{"n_layer": 9, "d_model": 768, "n_head": 12, "n_kv_head": 12, "head_dim": 64, "d_mlp": 3072, "vocab_size": 8192, "activation": "squared_relu", "norm": "rmsnorm", "norm_place": "pre", "norm_eps": 1e-05, "positions": "rope", "rope_base": 41600.0, "rope_fraction": 0.5, "qk_norm": true, "attn_scale": 0.125, "bias": "none", "tie_embeddings": "early", "parallel_block": false, "extras": ["local attention windows", "shifted keys", "normalized values", "value embeddings", "hashed n-gram embeddings", "capped logits"], "init": "uniform", "init_std_qkv": 0.016, "init_std_o": 0.0, "init_std_up": 0.016, "init_std_down": 0.0, "optimizer": "ademamix", "lr": 0.000192, "beta1": 0.9, "weight_decay": 0.46, "lr_head": 0.00703, "warmup_steps": 246, "schedule": "wsd", "decay_fraction": 0.869, "decay_shape": "cos", "final_lr_fraction": 0.05, "batch_tokens": 65536, "seq_len": 2048, "doc_mask": true, "train_tokens": 881600000, "steps": 13453, "dataset": "wikipedia_en"}
Each number is 128 + 32 x the weight over its row's rms, rounded and kept within 0 to 255. Layers, rows and columns count from 0. The size above them is the row's rms in percent of the matrix's.

# layer 4 MLP down (transposed), 3072x768, rms 0.0169, rows 1011-1028, columns 384-575
size [ 98  92 103 101 102 105  94 104  95  99  96 104  98 106  97 103 114  97]
[[132 110 164 144 118 108 162 104 120  60 188 142 114 130  97  93 169 104  96 152  80 183  95 114 139  74 132 147 156 134 117 111 127 152 156 114 172 191 141 100 150 109 179 122 130 105 136 179 145  95 123 172 143  63 119 154  89 115 122 172 148 113 100 123 129 142 112 126 146 109  99 124 143 144 166 156 159 103  70  99 129 136  98 131 151 134 122 146 136 170 151  79  57  99 181 112  98 146 164 149  64 162 123 150 132  96 135  98 120 140 128 114  27 134 135 156 112 137 151 136 128 107 104  97 152 174 129 193 153 139 150 209 156 102 157 127  95  76 149 136 110 134  76 176 124 109  71 177 200 148 111 136 166 160 136 109  93 146 163 102  60 137 111 106 153 136 156 130 109 194  74 134 144 215  72 101 114 134 135 141  72 100 123 129 171 106 116 120  90 125  79 142]
 [158 146 147 110  36 167  66 160 191 151 134 125 142 103 144 116  85 110  70 111 112 172 122 110 130  97 128 112 113 169 142 116 107 168 102  70 136 155 210  80 162 120 139 147  68 137 127 167  81 191 129 135 166 129 115 139  51  89 134 174  80 192 133 155 133  96 119 110 128 149  89 138  87 111 121 161 137 141 125 132 152 124 141  99  82 133  92 176  77  98 155 115 139 135 114 150 196  96  60 142  87 146 169 145 138 109 130 102 191 111 154 119  92 105 146 186 169 152 123 140 167 176 105 153 113 130 143 167 142  45 139 165 166 100 160 159 111  96 120 113  60 151  99 165 149  83 112 104 142  74 163  98 118 126 156 143 129 138  93 169 127 142 122 142 153 130 119  51  77 160 147 140 116  99 123 123 104 100 108 164 101 154  92  94  53  92  91 121  95 118 145 114]
 [129 174 124  82 124 129 112  31 118 215 139 127  83 111 114 125 121 165  86 153 149 126 136 187  77 107 128 169 125 113  87 179 136 108 125 174 101 133 120 152  98 140 102  89 164  96 140 125 104 170  91  91 125 151 157 131 129 109 100 150  98 195 173 108 191 124 133 115  60 109 139 173 127 145  99 141 126  86  83 119  79 118 105  95 142 118 103 173 124 150 153 169 149 118 192 132 125 100  99 185  65 148  87 166 151 177 170 169 158  71  87 128 160 115  84 115 126 101 109 121 147 115  82 119 156 117 132 137  81 110 164 106 181  97  78  87 167 129 164 112  97 145 139 137 142 146 134 106 141 104 132 115 118 121 153 144  90 185  70 135  87 106 167 107  82 132 125 153 148  65 132 103 114  98 151 172 137  77  82  80 101  75  77 149 129 145 102 105 171 127 104 159]
 [155 167 131  76 170 149 132  97 118 122 159  64 108 132 117 156 134 115  90  82 214 112 140 125 179 100 106 163 160 204 105 126 162 206 152 130 102 112 132 147 150 118 113 104 180  59 194 151 153 107 151 121 136  57 111 131 145 133 125 160  65  64  66 107 137 148 100 135 115 174 120 140 106 127 159 189 184 145 131  69 117 109 114  98 137 149 160 146 151 144 104 133 180 167 154 152 177 111 122 132 158 161 145 143 109 107  74 155 148 137 108  95 111 123 193 131 104 128 138  88 152 142 143  91  77 123 178  89 106 148 107 143  91 174 147 193 122 150  86 107 133  81 111  36  98 121  89  73 116 125 156 136 159 114  67 184 186  93 120 104 174 111 123 143 112 161 149 126 170 162 100 119 161 102 131 187 186 173 193 124 101  72 126 120 123  86 106 137 128 156 102 162]
 [ 80 181 203  52 141 151 153 129 153 152 194 137 154 145 131 129 144 112 148 159 111 123 128 198 122  68 119 145 137 133  96  84 166 155  94 174 108 110 169 191 109 119 141 152 168 134  91 128  85 125 140 106 113 134 135 104 100  93 119  75 112 116 131 157  99 111 151 173 110  81 141 127 168  89 113 133 124 148 123  88 143 101 142 148 146 125 107 155  90 137 130 109 185  94 120 125 107  47  60  72 126 145 105 131 105 136 103 103 158 182 159 182 170 163  93 158  80  92  75 140  97 144 144 178 123 101  78 160 110 144 141 162 130 145 100  90 162 187 138 137 117  77 156  74 182 167 152 119 117 168 148 151 105 129  90 111 123  76 128 191 161 112 145 161 144 158 116 143 127  88 149 135 119  60 117 142 101 100 124 117 143  79 204 136 101 146 163 178 124  96 104 114]
 [101 134 163 128 101 148 129 152 129 153 110  97 154 169 115 115 122 145 133 124 136 129 112 138 140 165 118 176  70 144 112 169  98  63 109 110  75 109 129  79 115 169 169  85 121 155 120  97 119 131 119 130 132 113 118 123  82 164 147  84 125 120 149  49 126 112 100 121 135 100 152 160 145 162 148 105 137 108  92 184 177 112 120  86 122  45 117 152 129 106  83 107 162 194 162 120 140 161 115 133 174 122 117 162 110 119 100 125 106 104  88 153 157 166 162  78 104 130  85 103  87 105 138 159 147 139 148  78 126 188 146  89 148 129 117  85 155 184 128 104 121 117 101  98 104 114  96 155 110  71 143 147 140 138 120 143  93  64 141  82 142  89  92 177 166 177 168 164 165 138 129 185 156 199 136 134  87 119 125 142 104 145 123 134 130 120 108 103 160 102 179  91]
 [156 112 146 194 122 134 139 153 186 170 117 156 116 110 194  75 187 156 117 124  82  98 170 144 117 202 162 107 154 150 109  22 158 179  93  72 115 102 179 121 177 118 107 169 123 107 117 147 108  93  85 107  77 150 141 118 168 117 164 151 137 148 149 139 129 134  80 171 163 141 117 125 129 133 142 143 108 145 101 172 149 108  74 141  96 127 212 101  96  84 137 135 190  87 173 125 142 162 150 113 142  90 119 136 164 133 127 152  48 177 128 118 108 104 122 143  78 106 136  86 103 195  78 213 130  76 126 114 107  90 112 159 129 108 116 148 184  71 175 128 150 178  93 115 107 126 175 176 103  95 153 127 160 162 139  24 105  69 182 100  84 118 108  92 157  84 175  96 134 111 108 174 163  84 132 186  88  99  52 107 136 115 100  44 174 165 152 125 111 106 119 182]
 [115 107 136 168  97 176 162 142 132 100 173 108 179 116 183 128  80  87 108 158 120 114 117 104  87  53  81 133  96 145 114 231 192 115 108 130 136 114 189 136 127 114 168 155 130 158 118 123 122 119 112 172 105 139 119 195 168  82  81 162 120 125 139 142 144 189 131 183 147 139 191 112 113 125 128  76 115 130 101 159  88  72 107 172  96  39 150  71 102 124 118 170  95 143 126 118 111 121  83 153  91 174 145 126 168 122  61 132  98 163 141 195 138 112 139 167  87 187 145 125 172 130 171 127 144 167  68 157 136  98 135  91 104 150 114  95 189 154 139 126 106  44  73 119 145 144 110 136 117 137 184 119 120 122 139 145 148 173 133 142 173 124 157 133 146 156  80 140 167 146 117 127 144 172 138 186 175 106 150 119 124 119 131 160 124 114  95 154  81 115 133 120]
 [153  88 136 109 178  73 169 120 129  78 133  99  85 102 148 124 100 108 171  69 141 141 158 101 136  91  81 171 131 117 148 111 185  89  98  95 105  82 133 140 173 113 127 122 154 133 129 132 120 230 128  86 123 154  93 217 118 163 157 128 123 124 103 110  71 144 186 186  74 123 128  96  86 107 131 168 111 121 144 149 145 164 129 131 132  91 177 149 164  62 140  80 143 146 146 174 192 150 147 166 160 151 103 201 112  69 153 199 160 110 155 147 130  77  80  99 159 133  96 173 145 170 148 171  95 110 133 141 176 173 114 145 116 109 145 175  73 134 107  99 160 136 165 186  76 115 120 152 116 150  82  87 158 131 158 121 146  60 169 123 170  64 159  98 107  75 142 118 145 125 133 144 146 136 122 185 172 131 125 176 112 156 105 121 114 204 168 161 125 136 173  99]
 [116 121  49 175  43 102 227 118 121 133 144 109 150  94 123 118 118  82 110 120 140 138 142 104 112 109 153 124 137 142 138 172 102 204 211 110  91 170 131 135 154  87  64 155 151  83 103 146 168 180  85 165 111 110 117 152  92 184 106 130 135  49 146  76 106 120  96 159 102 117  73  92 175 120  92  95 153 163 129 141 169 146 155 174 152 133  54 173 154  72 196 134 147 120  66 137 103 126  97  84 126 172  91 127 104 106 123 109 119  78  94  92 131 155 160 110 130 123 137 126 124 134  89 127 131 172 111 111  90 166 151 176 167 158  85  99 118  95 128 156 146 124  82  68 141 194 112  96 124 137 138 194 179 151 135  84 103 112 125 152 110 159  96 119 122  97  77 108 181 186 160 138 167  72  94 120 170  91 136  72 119 157 195 167 132 134 163 106 110 122 143 202]
 [136 125 100 103 126  73 105  88  91 127 124 138 157 199 105 129 208 127 112  79 102 106 142  69 190 166 123 110  69 108 121  93 114 140  83  81  95 101 125 137 122 113  99  30 119 163 122 131  84 130 160 119 118 154 145 119 134 141 118 131 134 128 142  83 194 117 154 204 104 113  92 141 195 126  50  87  85 129 150 121  84 124  96 161 141 157 107 190 145 132  94 123 129 134 127 115 178 152 209 130  59  83 138 156 105 140 151 115 164 172 100 198 148 168 166 135 129 105  95 110 111  93  75  61 120 126  90 124 162 111 200 149 169 114  99 153  64 142 160  64 168 135 121 179 147 125 147 121 172 116 140 160 165 127 125 109 131  86 140 129  63 142 113 125 127 189 104 103  92  86 146 147 135  85 117 122 123  96  90 166  85 159 128 105 120 159 119 136 154 133  85 150]
 [116 161 152 154 129 135 100 157 143  93 113 131 192 120 140 133 120 122 157 143 117 124 138 159 184 147 112 130 164 213  80 125 111 179 143 130 188 172 124 127 138 150 180 154  92  87 115 176 142  99 138 137 100 168 139 129 152 100 125 126 192 141 129  95 151 158 143 172 181  84  49 146 138 141 140 112  68 179 148 142 173 161 147  87 123  93 140  75 150 111 139  67 161 120 141 156 100  90 177 158 123  72 148 153 170 119 118 135 137  26 119 142 116 137 129 161 125  99 168 110 110 111  96 147 141 136 146 143 162 142 154  96  97 135 165  89 142 136  83 116 130 174 197  88 113  63 133  90  99  74 109 160 139 124 116 111 148 113 127 136  69 119 115 139 170 173 160 145 132 136 147  97  70 109  99 155 131  90 129 144 142 127  84 104 144  93  83 138 107  70  93 172]
 [131 139 202 100  99 144 156 201 104 125 104  88 184 155 133 165  82 134 104  99 113 168 147 104  58 133 139  81 119 142 101 118 150 140 128 144  93  88  98 129 129 137 116 198 105 153 138 113  85 139  93 132 150 107 107 157 178 131 132 121 131 145 191 141  82 118 103 148 163 138 112 159  94 188 134 151 153 203 149 116 181  66 128  92  97 129 134 157 148  86 161 115 124 173 114  98 105 187 137 102 109 116 150 137  72 112 157 117  71 159 122  96 156 134 114 169 132 121 167  96 186 112 207  85  94 119 116  62 133 140 126 118 149 127 115  84 137 153 116 118  76 146 152 139 170  95 119 137 119  71 149 163 102 152 127 128 100 142 129 146 155 131 106 176 120 147 167  99 132  76  87 138 109  80  70 189 175 125 124 117 135 109  95 139 128 110 186 163 120  95  96 132]
 [183 132 110 148 205 114 101 125  89 106 188 151 149 136 153 115 142 116 165 116 157  84 121 130 104  99 158 119 169 139 165 155 176  70 151 189 164 112 152  98 163 192 126 107 168 134 142 143 115  93 102 125 149 121  96 128  76 122  33 133 134  64 179 113 137  63 132 170 187 111 159 171 124 171 126 116 109 142 168 152 121 101 120 102 141 158  69 126 111 114 207 151 134 108 132 130 123 106 101 172  80  95  97 113 140 131 111 161 128 138  88 121 218 175  96 118  79 102 110  99 126 121 150 164  96 101 114  90 116  94 114 140 148 133 124  90 203 103 148 111 105 130 153 173 208 136 109 127 121 171 140 139 122  60 170 128 109 108 104 152 103 131 135  96 113 148 126 154 110 152 120 149 130  62 109 151 134  75 165 104 170 198 185 178 120  97 166 162 125 114 134 131]
 [203 128 166 186 135  79 126 105  87 135 134 145 109 115 141  69  97 193 139  83  78 127 141 117 184 104 117  84  95 147  79 111 132 130  93  99 159 199  91  95 137 137 128  99 109 138 142 170 133  95 163 124  92 138 128 135 105 171 119 133 124 117 108 122 185 116 107 148 113 145  98 113  92 124  79 177  56 119 152 163 103 115 105 149  99 141 147 152  97 115 144 126 149 121  74 126  88 173 201 106 181  96  83 173  83 106 139  97  97 131 159 117 102 133 128  72 125  99 120 114 128 151 134 131 138 113 115  73  92 140  60 141  66 109  98 117 129 142 118 117 141 101 161 109 149  90 125  94  69 110 148 146 131 122  86  94 115  88 122  83  95 148 144 102 160  46 157 109 101  74 106 153 146  80 170 121 104  53 154 130 144 111 116 126 107 174 103 120 141 199  84  59]
 [114  85  78 107 150 137 203 135 182 107  97  94 101 161 113  91 125  68 173 199 144 166 116 104 128 142 131 189 186  21 104 194 133 134 107 165 131  30 140 157 131 112 109 129 126 187 139  94 110 123 126 150 133  96 148  85 134 107  63  86 114 134  61 171 142 194 139 109 204 177 142 117  76 128 120 172 154 151 135 124  96  89 145  99 180 129  89 153  71 172 148 120 146 145 173 147  89 104 147 118 128 155 148 142 112 107 143 111  97 123 127 124 138 118 126 134 114  96 135 121 144 118 124 239 118 154  78 138 111 156 116 127 174 164 138 111 185 126  73  91 135  60 115 132 168  91 115 126 126 177 111 126 104  86 106 169 101 164 110 102 133 152 159 126 112 174 148 122 133 140 109 136 115 130 116 170 164 138 167 129 157 127 112 148 151 161 157 201 127 108  91  91]
 [128 119 167 166 124 111 200 117 177 125 153 163  78 177  91 132 106 155 139 141  83 143 138  98 126 102 200 155 112  78 170 100 113 115 123 143 147 108 144 141 129 133 148 108 120 138 175  82 141  62 127 132 118 149 167  84 130 131 205 151 121  64  64  50  52 167 137 196 178 116 125  72 152  42 119 118 126  66 168 115 174 123 170 115 147  99 145 133 163 144 165 155 123 108  91 106 101 140 117 128 158 239 152  57 122  21 104 152 109 174 112 114  90 206 145 200 139 119 141  95 137 109 182  84  83 194 163 111 141 175 162  80  90 156 207 143 185 133 148 169 140 137  91  88  88 123  79  83 112  96 138 111 123 132 163 123 105 114 155 116 101 118 143 101 138 106 187  90  82 121  97 104 132 112 105 157 119  79 147 178 146 149 123 147 130  90 167 124 111  48 137 162]
 [181 131 167  97 152 123  94 135 104 124 112 150 141 157  79 138  89 130 187 160 197 148 128 129 170 117 119 100 124 131 150 121 158 147 153 112 160 148 137  96 121 175 145 128 157  95 168 146 123 135 117 118  88  85 147 130 126  87 164 115 174 110  83  56 155 114  91 102 118  81  79 127 125  89 132 140 137  90 141  84 117 128  49 117 161 169 121 129 114 146 109 121 156 164  99 112 159  92 118 117 157 176 114  98 114 158  80 148  68 151 119 136 127 122 166 171 242 167 181 140 151 182 152  97  78  88 160  88 131 110  55 144 111 136 159 193 139 119  85 157 110 187  41  94 127 138 114  82 122 173  84 142 138 144 161 164 161  99  90  88 102 128 140 160 125 140 147  55 168 134 170 125 125  89 135 159 172 117 158 163 118 119 101  87 108 136 105 150 176 125 109 119]]
# layer 4 MLP up, 3072x768, rms 0.0207, rows 1012-1029, columns 384-575
size [ 92 102 100 101 108  96 103  93  98  95 105  98 104  97 105 118  96  98]
[[158  74 135  91 187 142 139 148 140 129 104 213 113 112 213 123  67 147 167 113 141 139 134 152 122 145 104 140 130 134 130 133 151  71  97 164 140 121 181 138 125  94 103 115 104 164 144 107 145 132 117 109 110  95 156 139 134 106 150 144 160 113 135  98 171 133 123 124 125 197 134 133 145 106 152 154 166 166 103 114 119 119  83 146 104 122 129  82 120 154 135 150 121 130  59 135  81 170 144 141 147 134 131 165  88 100 121 105  59  85 133 118 169 174  81 123 143 166 132 175 123 100 137 114 146  86 122  91 109 195 134 150 115  85 142  94 139 161 149 136 133 126 126 132 126 133 184 190  92  88 165 161 121 119 128 158 111 124 134  97 218 164 173 175 156 127  91 136 143 118 163 123  82 126 162 116  85 145 117 136 139 105  56 133 113 158  21 142 172  89 141 160]
 [141 190 156  91 205 146 144 150  99 152 111 101  86 175 158 139 118 124 163 131 107 133 101 166 137 160  95 122 148  90  91 132 130 125 118 146  86  72 122 154 136 106 119  95 133  85 138 108 180 103 136 132  96 131 115 116 142 118 203 101 140  83 101 180 164 174 131 137 142 135 124 134 132 122 158 132 157 162 135  86 146  99 129 149 100 152  96  93  97 188 126 129 119 107 125 141 161 131 143 129 138 100 132 144 109 194  60 119 127 162  87 167  56 143 150 102 119 142 144  70  69 115  75 125 121 124 158 100 208 140 102 126 160 115 117 132 104 107 162 132 163 166 188 107 115 109 161 165 174 220 170 158  69 102  89  87  81 102 103 176 105 113 223  85 164 124 104 144 180 170  91  75 104 164 100 176 114 123 149 139  76 125 141 149  99  51 136 141 104 111 119 131]
 [ 94 104 129  99 183  81 115 108 164  93 100 129 138 166 181 129 117 219 121 123 142 110 114  86 123 135  80  92 126 135 142  98 206 168  80 141 147 115 152  86 159 129  94 112 123 149 130 127 167 152 110 105 148  85  82 118 173 135 131 138 101 138 114  71 126 174 151 109  44  86 160 130 133 109 143 188 150 126 146  96 191 128 119  89  71  68 166  71 104 119  88 108 129 150 129  87 138 132  44 127  99 166 107 132  94 158 100 120 115 172  83 105  93 149 126 121  94 170 117 100  57 131 119 164  92  92 157  49 105 204 130  73 131  77 157 178  86 102 140 156 130  67  44 134 110 103 150 118 145 137 125 132  76 139 143 150 170  71 104 157 145 136 127 122 152 105 101 111 208 111 166 152 163 129 130 154 113  92 153 133 164 102 134 174  90  91 104 131 155 128  79  70]
 [102 102 131 185 164 135 133  76 131 116 156 151 111 171 120 129 145 132 169 154 156 148  64 127 131 138 137 215 126 146 117  77 129  99 121  89  77 123 186 153 156 162 114  74 169 159  30 173 119 179 110 108  54 148 116 164  88 146 140 131  99  76 117 134 124  92  92 130 157 142 127 130  86 128 133 113 146 186  85 133 189  87 123 126  91  97 139 153 158 137 101 171 154 137  98 137 136 194 110 148 114 130  78 105  81 158 139 111 150 116 162 121  99 135 123  34 112 106 107 161 146 126 143 125 136 130 155 122  96 155 172 162 108 105 113 105 196  72 102 121 178 105 125 103 138  72 166 118 158 119 108 111 127 147 161  82  63 134  93 143 103 168 142 130 159 127 101 150 213 187 186 112 160 147 151 149  98 111 147 179  93  92 189 171 104 137 137 100  79 133 128 102]
 [ 64 107 162 149 198 162 119 137 119 152 166  83  61  73 131 105  82 114 181 177 176 143 133 111  99 187 100 151 141 134 101 154 114  84  46 158  90 114 117 171 134 175 116 110 156 117 141 105 119 155 151 127 168 104 140  62 121 179 175 102 102 141 133 119  88 115 150  96 188 107 144 133 123  81 126 178 193 103  98  95 187 150 117 132 181  83 145 141 168 144  75 129 112 163 165 121 144 126 128 150 140  62  89 117  80 116 184 172 126 179  83 192 132 104 104  96  97 156 149 118  85 104 116 139  95 113 189 116  83 195 129 108 171 100 119 125  95 118 182 142 172 184 117 184 122 168 107  99 124 108 105 139 122 157 109 153 147 151 116 118 150 149 157 131 191 116 151 191 100 111 171 116 172 117 119 136  79 145  89 148 176 104 128 138  80 190  87 152 136 112 195  75]
 [132 101 137 113 152 144 114 148 175  66  61 168  94 134 174 104 103 140 130 139 136 144 115 139 131 166 114  90 134 158 120 107 153 118  97 105  98 103 107  95 116  77  81 116  97  74 138  91 124  57 146 151 173 130  90 148 167  96 166  86  69 117 132 167 152 167 151 103 161 164 123 102 125 201 146 129 136 147 139 111 116 112 110  96  43 119 155 138 106 128 104 102  87 147 115 112  99 164 168 116 107 114 135  72 151  23 120 126 144 182 109 137 173 118 126 133 120  67 185 111 107 162 150 172 175 141 132 144 139 182 135 144 124 104 143 113 130 133 119 111 102 145  99 126 154 155 154 134 119 125 157 153 174 128  81 149 115  98 113  91 167 145 160  91 121  89 151 100  92 142 110 182  92 150 179 129 134 112 116 160  74 124 177 140 140 117 114 134 101  73 146 162]
 [ 96 109 126  63 105 120 182  65 167 157 134  69 158 101 104 193 109 161 164 172 159 114 180 130 163 107 136 144 120 134 114 105 137  95 131 137 113  71 115 121 158 132 112 169 193 101 115 154 128 134 139 106 198 163 143 174 136  77 195 113 116 168 150 150 102 156 141  86 111 151 172 143 132 108 169 169 154 125 110  60 151 147 172 156 108 114 135 152 161 139 143 113  99 109 107 115 199 154 117 139 130 164 123 112 143 148  98 125 169 138 113  55 179 123  99 164 155 123 140  93  94  85 188 141 119 117 185 143 155 130 161 121 112 164 175 148 103 142 149 170 166  96  79  93 158 117 102 143 117 151  89  83  98  89 106 102 157 156 122 126 153 147  93  74 103  91 117 143 156 125 182 126  96  82 129 102 101 116 120 124 158 121  66 112 120 128 104 172 113 148 110 152]
 [134  62 137  52 116  81  82 150 110 106 137  92 138 139 142 157  78 103 167 175 149 103 149 131 169 123 168 150 123 182 160 131  96 145 169 115 116 143  85 105  41  81 125 143  70  97 105 143 149 138  82 131 125 124 120 115  94 114  88 126 103 126 144 141 192  99 128 145 151 127 191 167 102 123  60 140 150 189 124 110 103  80 116 142 107  96 151 114 153 189 151 184 139 149 137 156 126 106 165  97 116  90 126 139 102 101 160  98 164 159 129 135 130 128  97  99  91 180 135 101 148  99 171 109 107 164 101  96 111 160  77 109 171 134 132  99 114 156  70 126 116 110 109  89 133 189 129 142 170 134  78 141 112 105 115 142 141  88 142 175  96 103 123 166 145 157 107 108 159 114 180 127 183 165 103 172  42 136 191 121 163 133  90 174  94 120 130 192  86  88 114 152]
 [103 106 141 140 163 152 193 137 144 152 123 114 130 168 188  79  96 167 179 105 152  19  70  65  64 135 168 114 123 127 144  94 159 130 175 111 117 158 161  87 127 139  94  87 164 111 157 124 142 128  85 130 148  72 128 117 156 105 134 134  83 130 136 158 109  74 140 145  82 156 177 113 144 107 156 139 182 175 130  98 168  76 116  92 112  77 131 128 113  74 122 186 147 124 104  82 113 107  93 135  77  71 161 152  80 131  99 117 131 167 149  93 120 120 155 132 123 171  95 187  70 122 146 125 126 131  97  76 132 147 106 146 140 139  78 125 169  90 111 142 140 133 149  89 107 125  72 127 105  89 132 192 134 100 116 165 150  54 102 105  95  60 153 138 105 139 146  94 184 102 162 135 108 105  88 163 130 102  92 134 116 167 145 103 141 149 148 106 116 159 194 109]
 [ 77  54  84 121  98 130 124 134 103 118 135 104 149  96 134 155 119 112 114 131 128 101  97 177 101 121 136 168 125 209  83 143 128 105  76 137 113 131 159 118  86 170 114  90 115 107  94 144  77 121 155 148  84 123 103 104  47 131 134 183 102 107 203 117 101  77 150 155  91 140 107 178 144 109 128 226 168 157 122 156 110 101 100 146 103 129 133 143 117 118 127 106 119 152 149  93 178 142 111  95 120 121 110 123  69 162 186 138  82 106 114 139  77 102 115 112  59 152 100 118  97 138 182 156  97 141 200 118 123 174 138  86 162 133 104 103 109 113 155 137 149 149 149 114  88 161 103 131  97 123 126 172 163 106  90 160  87 110 165 132 120 127 118 166 122 141  73 112 205 124 108 127 141 104 128 108  36 138 105  74 162  92 139 162 147 184  92 102 166 169 118  37]
 [111 135 167 169 101 104 107 123  96  59 150 139  78 143 180 193 118 188 176 125 144 123 130 163 134 122 118 132 152 157  73 105 110  65  95  95 132 128 169 165 117 154  85 164 122 109 121 131 118  80 126  36 121 135 132 132 182 135 159 127  94 149 152 140 164 142 181 133  87 123 123  93 183 127 143 145 118 147  68 158 176  79 127 112  93  92  83 122 120 144 118  84 147 115 155 119 113 152 105 150 132 114  81 129 158 110  71 142 151 155 109 192 110 140 150 132 224 112 141 153 106 155 123 166 113 195 142 151 153 124 186  67  81  80 126  85 127 156  76 106  73 118 172 122 110 128 149 162 119 106 133 148 126 141  93 100 181  87 147 144 104 145 103  85 107 136  76 122 106 111 186 147 120  99 140 100 129  99 117 102 157 111 103 147 163 126 143 147 129 156 147 122]
 [ 92  95 130 137  97 168 134  82 178 201  91  79 205 127 110 136 114  89 160 103 136 141 103 135  97 128 155 196 128 115  92 196 146 112  89 123  54 141 127 199 107  77  48 113 152 118 115 112 114 117 106  87 107 113 136 188 153 173 130 119 157 199 181 150 122 118 147 132 122  92 138 135  99  80 116  98 126 133 146 136 156  88 116 105 106 130  96 114 152 117 110 134 162 167 116 190 139 174 121 144  83 178 148  73 103 153 138  97 111 118 107  95  29 181  66  91 163 218 123 110 117 155 109 125 148 138 128  98  99 122  91 133 160 201 183 121 108 128  86 122 136 155 127 120  83 138 132 141 142 109 148  99 101 105 168 130  93  94 145 199 125 105 179 129 194 129 112  89 161 103 133 156 118 119 151 134 102  80 188 158  60  98 132  94 102 137 136 117 150 135  87 136]
 [ 91 155  93 128 158 179 126 153 146 128 131 201 172 161 144 145 138 108 144 152 199 133 104 150  85 131 114  79 172 160 226 121 133 132 146 177 166 101 157 162 108 104  90  88 143  55 111 121  80 127 118 149 142 149 145 135  97 124 182 179 142 131 154  86  92  86 164 121 142 150  95 115 130  87 157 178 115 124 150  80 185 148 140 145 126 167  66 134 101  77 111 165 143 135 116 112  81 103 138 139 120 115  90 120 135 100 139 130 119 216 128  71 196 120  97 106  90 173  77 129  65 101 144 178 124 135 160 103  96 177 151  99  95 149 140  89 112 135  50 127 154 154 115  54 137  97 180 169 103 103  64 137  74 113 143 107  84  97 154 103  78 143 114 102 187 130  78 111 149  86 154 150 107  80 112 149 145 140 181 125 115 147 103 179 183 120 154 170  85 163 164 102]
 [129 130 135 122  89 189 144 140 153 141  67 135 151 123 128  87  74 180 136 136 120 170 112  98 133 149 112 150 126  94  95 140 105 127  95 126 167 111 155  78  97 110 122 139 149 175 126  88  96 133 122 113 107 198 119 124 108 168 100 148  75 108 114 104  58 144 115 102 122 120  68 138 101 133 111 142 139 118  74 118 163 105 103 124 109  85 161 110 109  92 108 141 133 115 105  53 101 128 133  89 168 111 170  68 122  97  78 130 135 125 115 155 139 166 146 124 133 132 137 109 115 150  75 186  64  88 143 119 113 167  74  75 157 181 179 162 115  70 128 140  73  91  99 107 103 136  74  94 121 155 200 129  75 135 132 117 161 124 162  65 219  97 143 143 135  91 139 127 116 153 179 148 144 133 157 136 154 193  86 134  99 150 116 132 150 169 100 107 143 190 138 117]
 [111 118 120 123 164 107 127 123 174  98  83  68  97 126 164 195 142 166 118 114 146 186  70 154 116 136  84  94 115  91  98 160 158 139 151 198 156  96  85 107 174  94  95  83 156 121 124 129 165 156 158 130 136 128 161 128 139 141 142  93 125 127 129  79 173 125 167 109  87 139 156  77 158 163 197 124  60  99 105  96 118 147 144 102 125 143 113  90 211 112 157 121 125 149 106 107 122 126  32 124 104 137 151 134  81 117 113 129 120 163  93 164 121 187 141 117 157 107 101 155 149  83 120 110 129 147  96 111 162  80 122 130 105 148  93 123 131  97 119  99 147  63 115  91 141  83 153 139  93 185 141 175 158 105 111 130 136 148 112 128 142 155 144 106  82 167  98 153 100 154 168  87  72  97 171  85 127  96 139 134 121  93 176 160  60 128 142 128 160 104 171 142]
 [ 42 153 154 171  83 128 196 161 165  88 160 151  84 102  85 155 101 110 130  71 140 136  86 138 122 129  64 103 127  92 120 128 101 118 134  62  76  65 198 127 121 121  97 124 125 120  97 142 136 145  82 109 148 144 146  91 128 117 186 145 145 103 131 189 169  96 160 112 148 154 122 123 123 113 154 147 134 140 135 101 129  94 182 114 142  99  88 182 155  75 119 118 117 112 123  93 154 128 119  94  71 166 184 119 124  41 133 151 139 149 123  78 121 137 138  82 150 106 104 145 155 109 128 129 114 115 129 111 107  81 116  96  62 169  71 178 144 131 145 147 130  54 104  58 138 112  90 116  95 106 126 128  89 124 103 129  77 165 140  95 108 137 159 109  97 134 112 188 125 138 149 150 146 128 126 159  99 171 141 140 147 156  81 146  80 135  97 177 135  58 144  90]
 [142 121 156 117  77 138  98 148 173 136  49 114 158 132 166 115  87 146 151 130 174  97 110 157 152 192 130 137 156  92 105 119 156 109 128 119 158 196  53 124 187  96 123 114 122 149  95  96 158 129 174 116 149 183 149 127 125 169 123 111  75 149 159  81 177 121 130  59  91 187 183 165 145 166 183 136 137 109  92 116  33 104 143 159  67 120 137 121 154 138 108 130 154 144 144 136 160  74 117 175 143 154 123 175 134 153 163 102 127 159 202 162 112 109 170  78 121  72 122 127 110 130 143  89 125 172 141 137 112 213 206 111 133 110 201 121 229 107 164 146 117  66  83 116  31 143 175 178 128 150  79 101 119 142 115 105 131 136  92 107  76 177 175 100 124 141 102  98 124 221 136 147 172 125 155  88 135 157 101 138 130 118 123 147 138 140 136 112 152 116  82 163]
 [153 146 135 110 158  97 160 143 126  98 134 181 152 113 147 107 118 150 137 177 114 123 157  84 169 145  93 132 151  72 159  79 159 138 123  65 118 115 130 151 148  94 112 148 163 126  98 181 127 136 118 108 111 175 156 134  76  86 147 132  82  92 138  93 126 154 183 139 126 175 152 146 152  61 159 128 140 136 107 120 143 119 189 174  59 101 106  99 176 108  88 110 131 173 182 144 110 189 153 114 102 100 139 142 123 134 143 170 117 161 123 137 126 132 130 129 135 148 100 119 102 149  82 118 192 220 126 147 102 136 166  95 117 185 115 149 143 158 133  67 119  92 102  99 172 164 167 129 141 191 163  99  92  86 119 158 110  87  86 163  99 110 117 151 142 114  96 109 129 126 199 156 149 176 113 110 152 154 151 125 100 106  79 140 144 139 153 144 121 108  91 107]]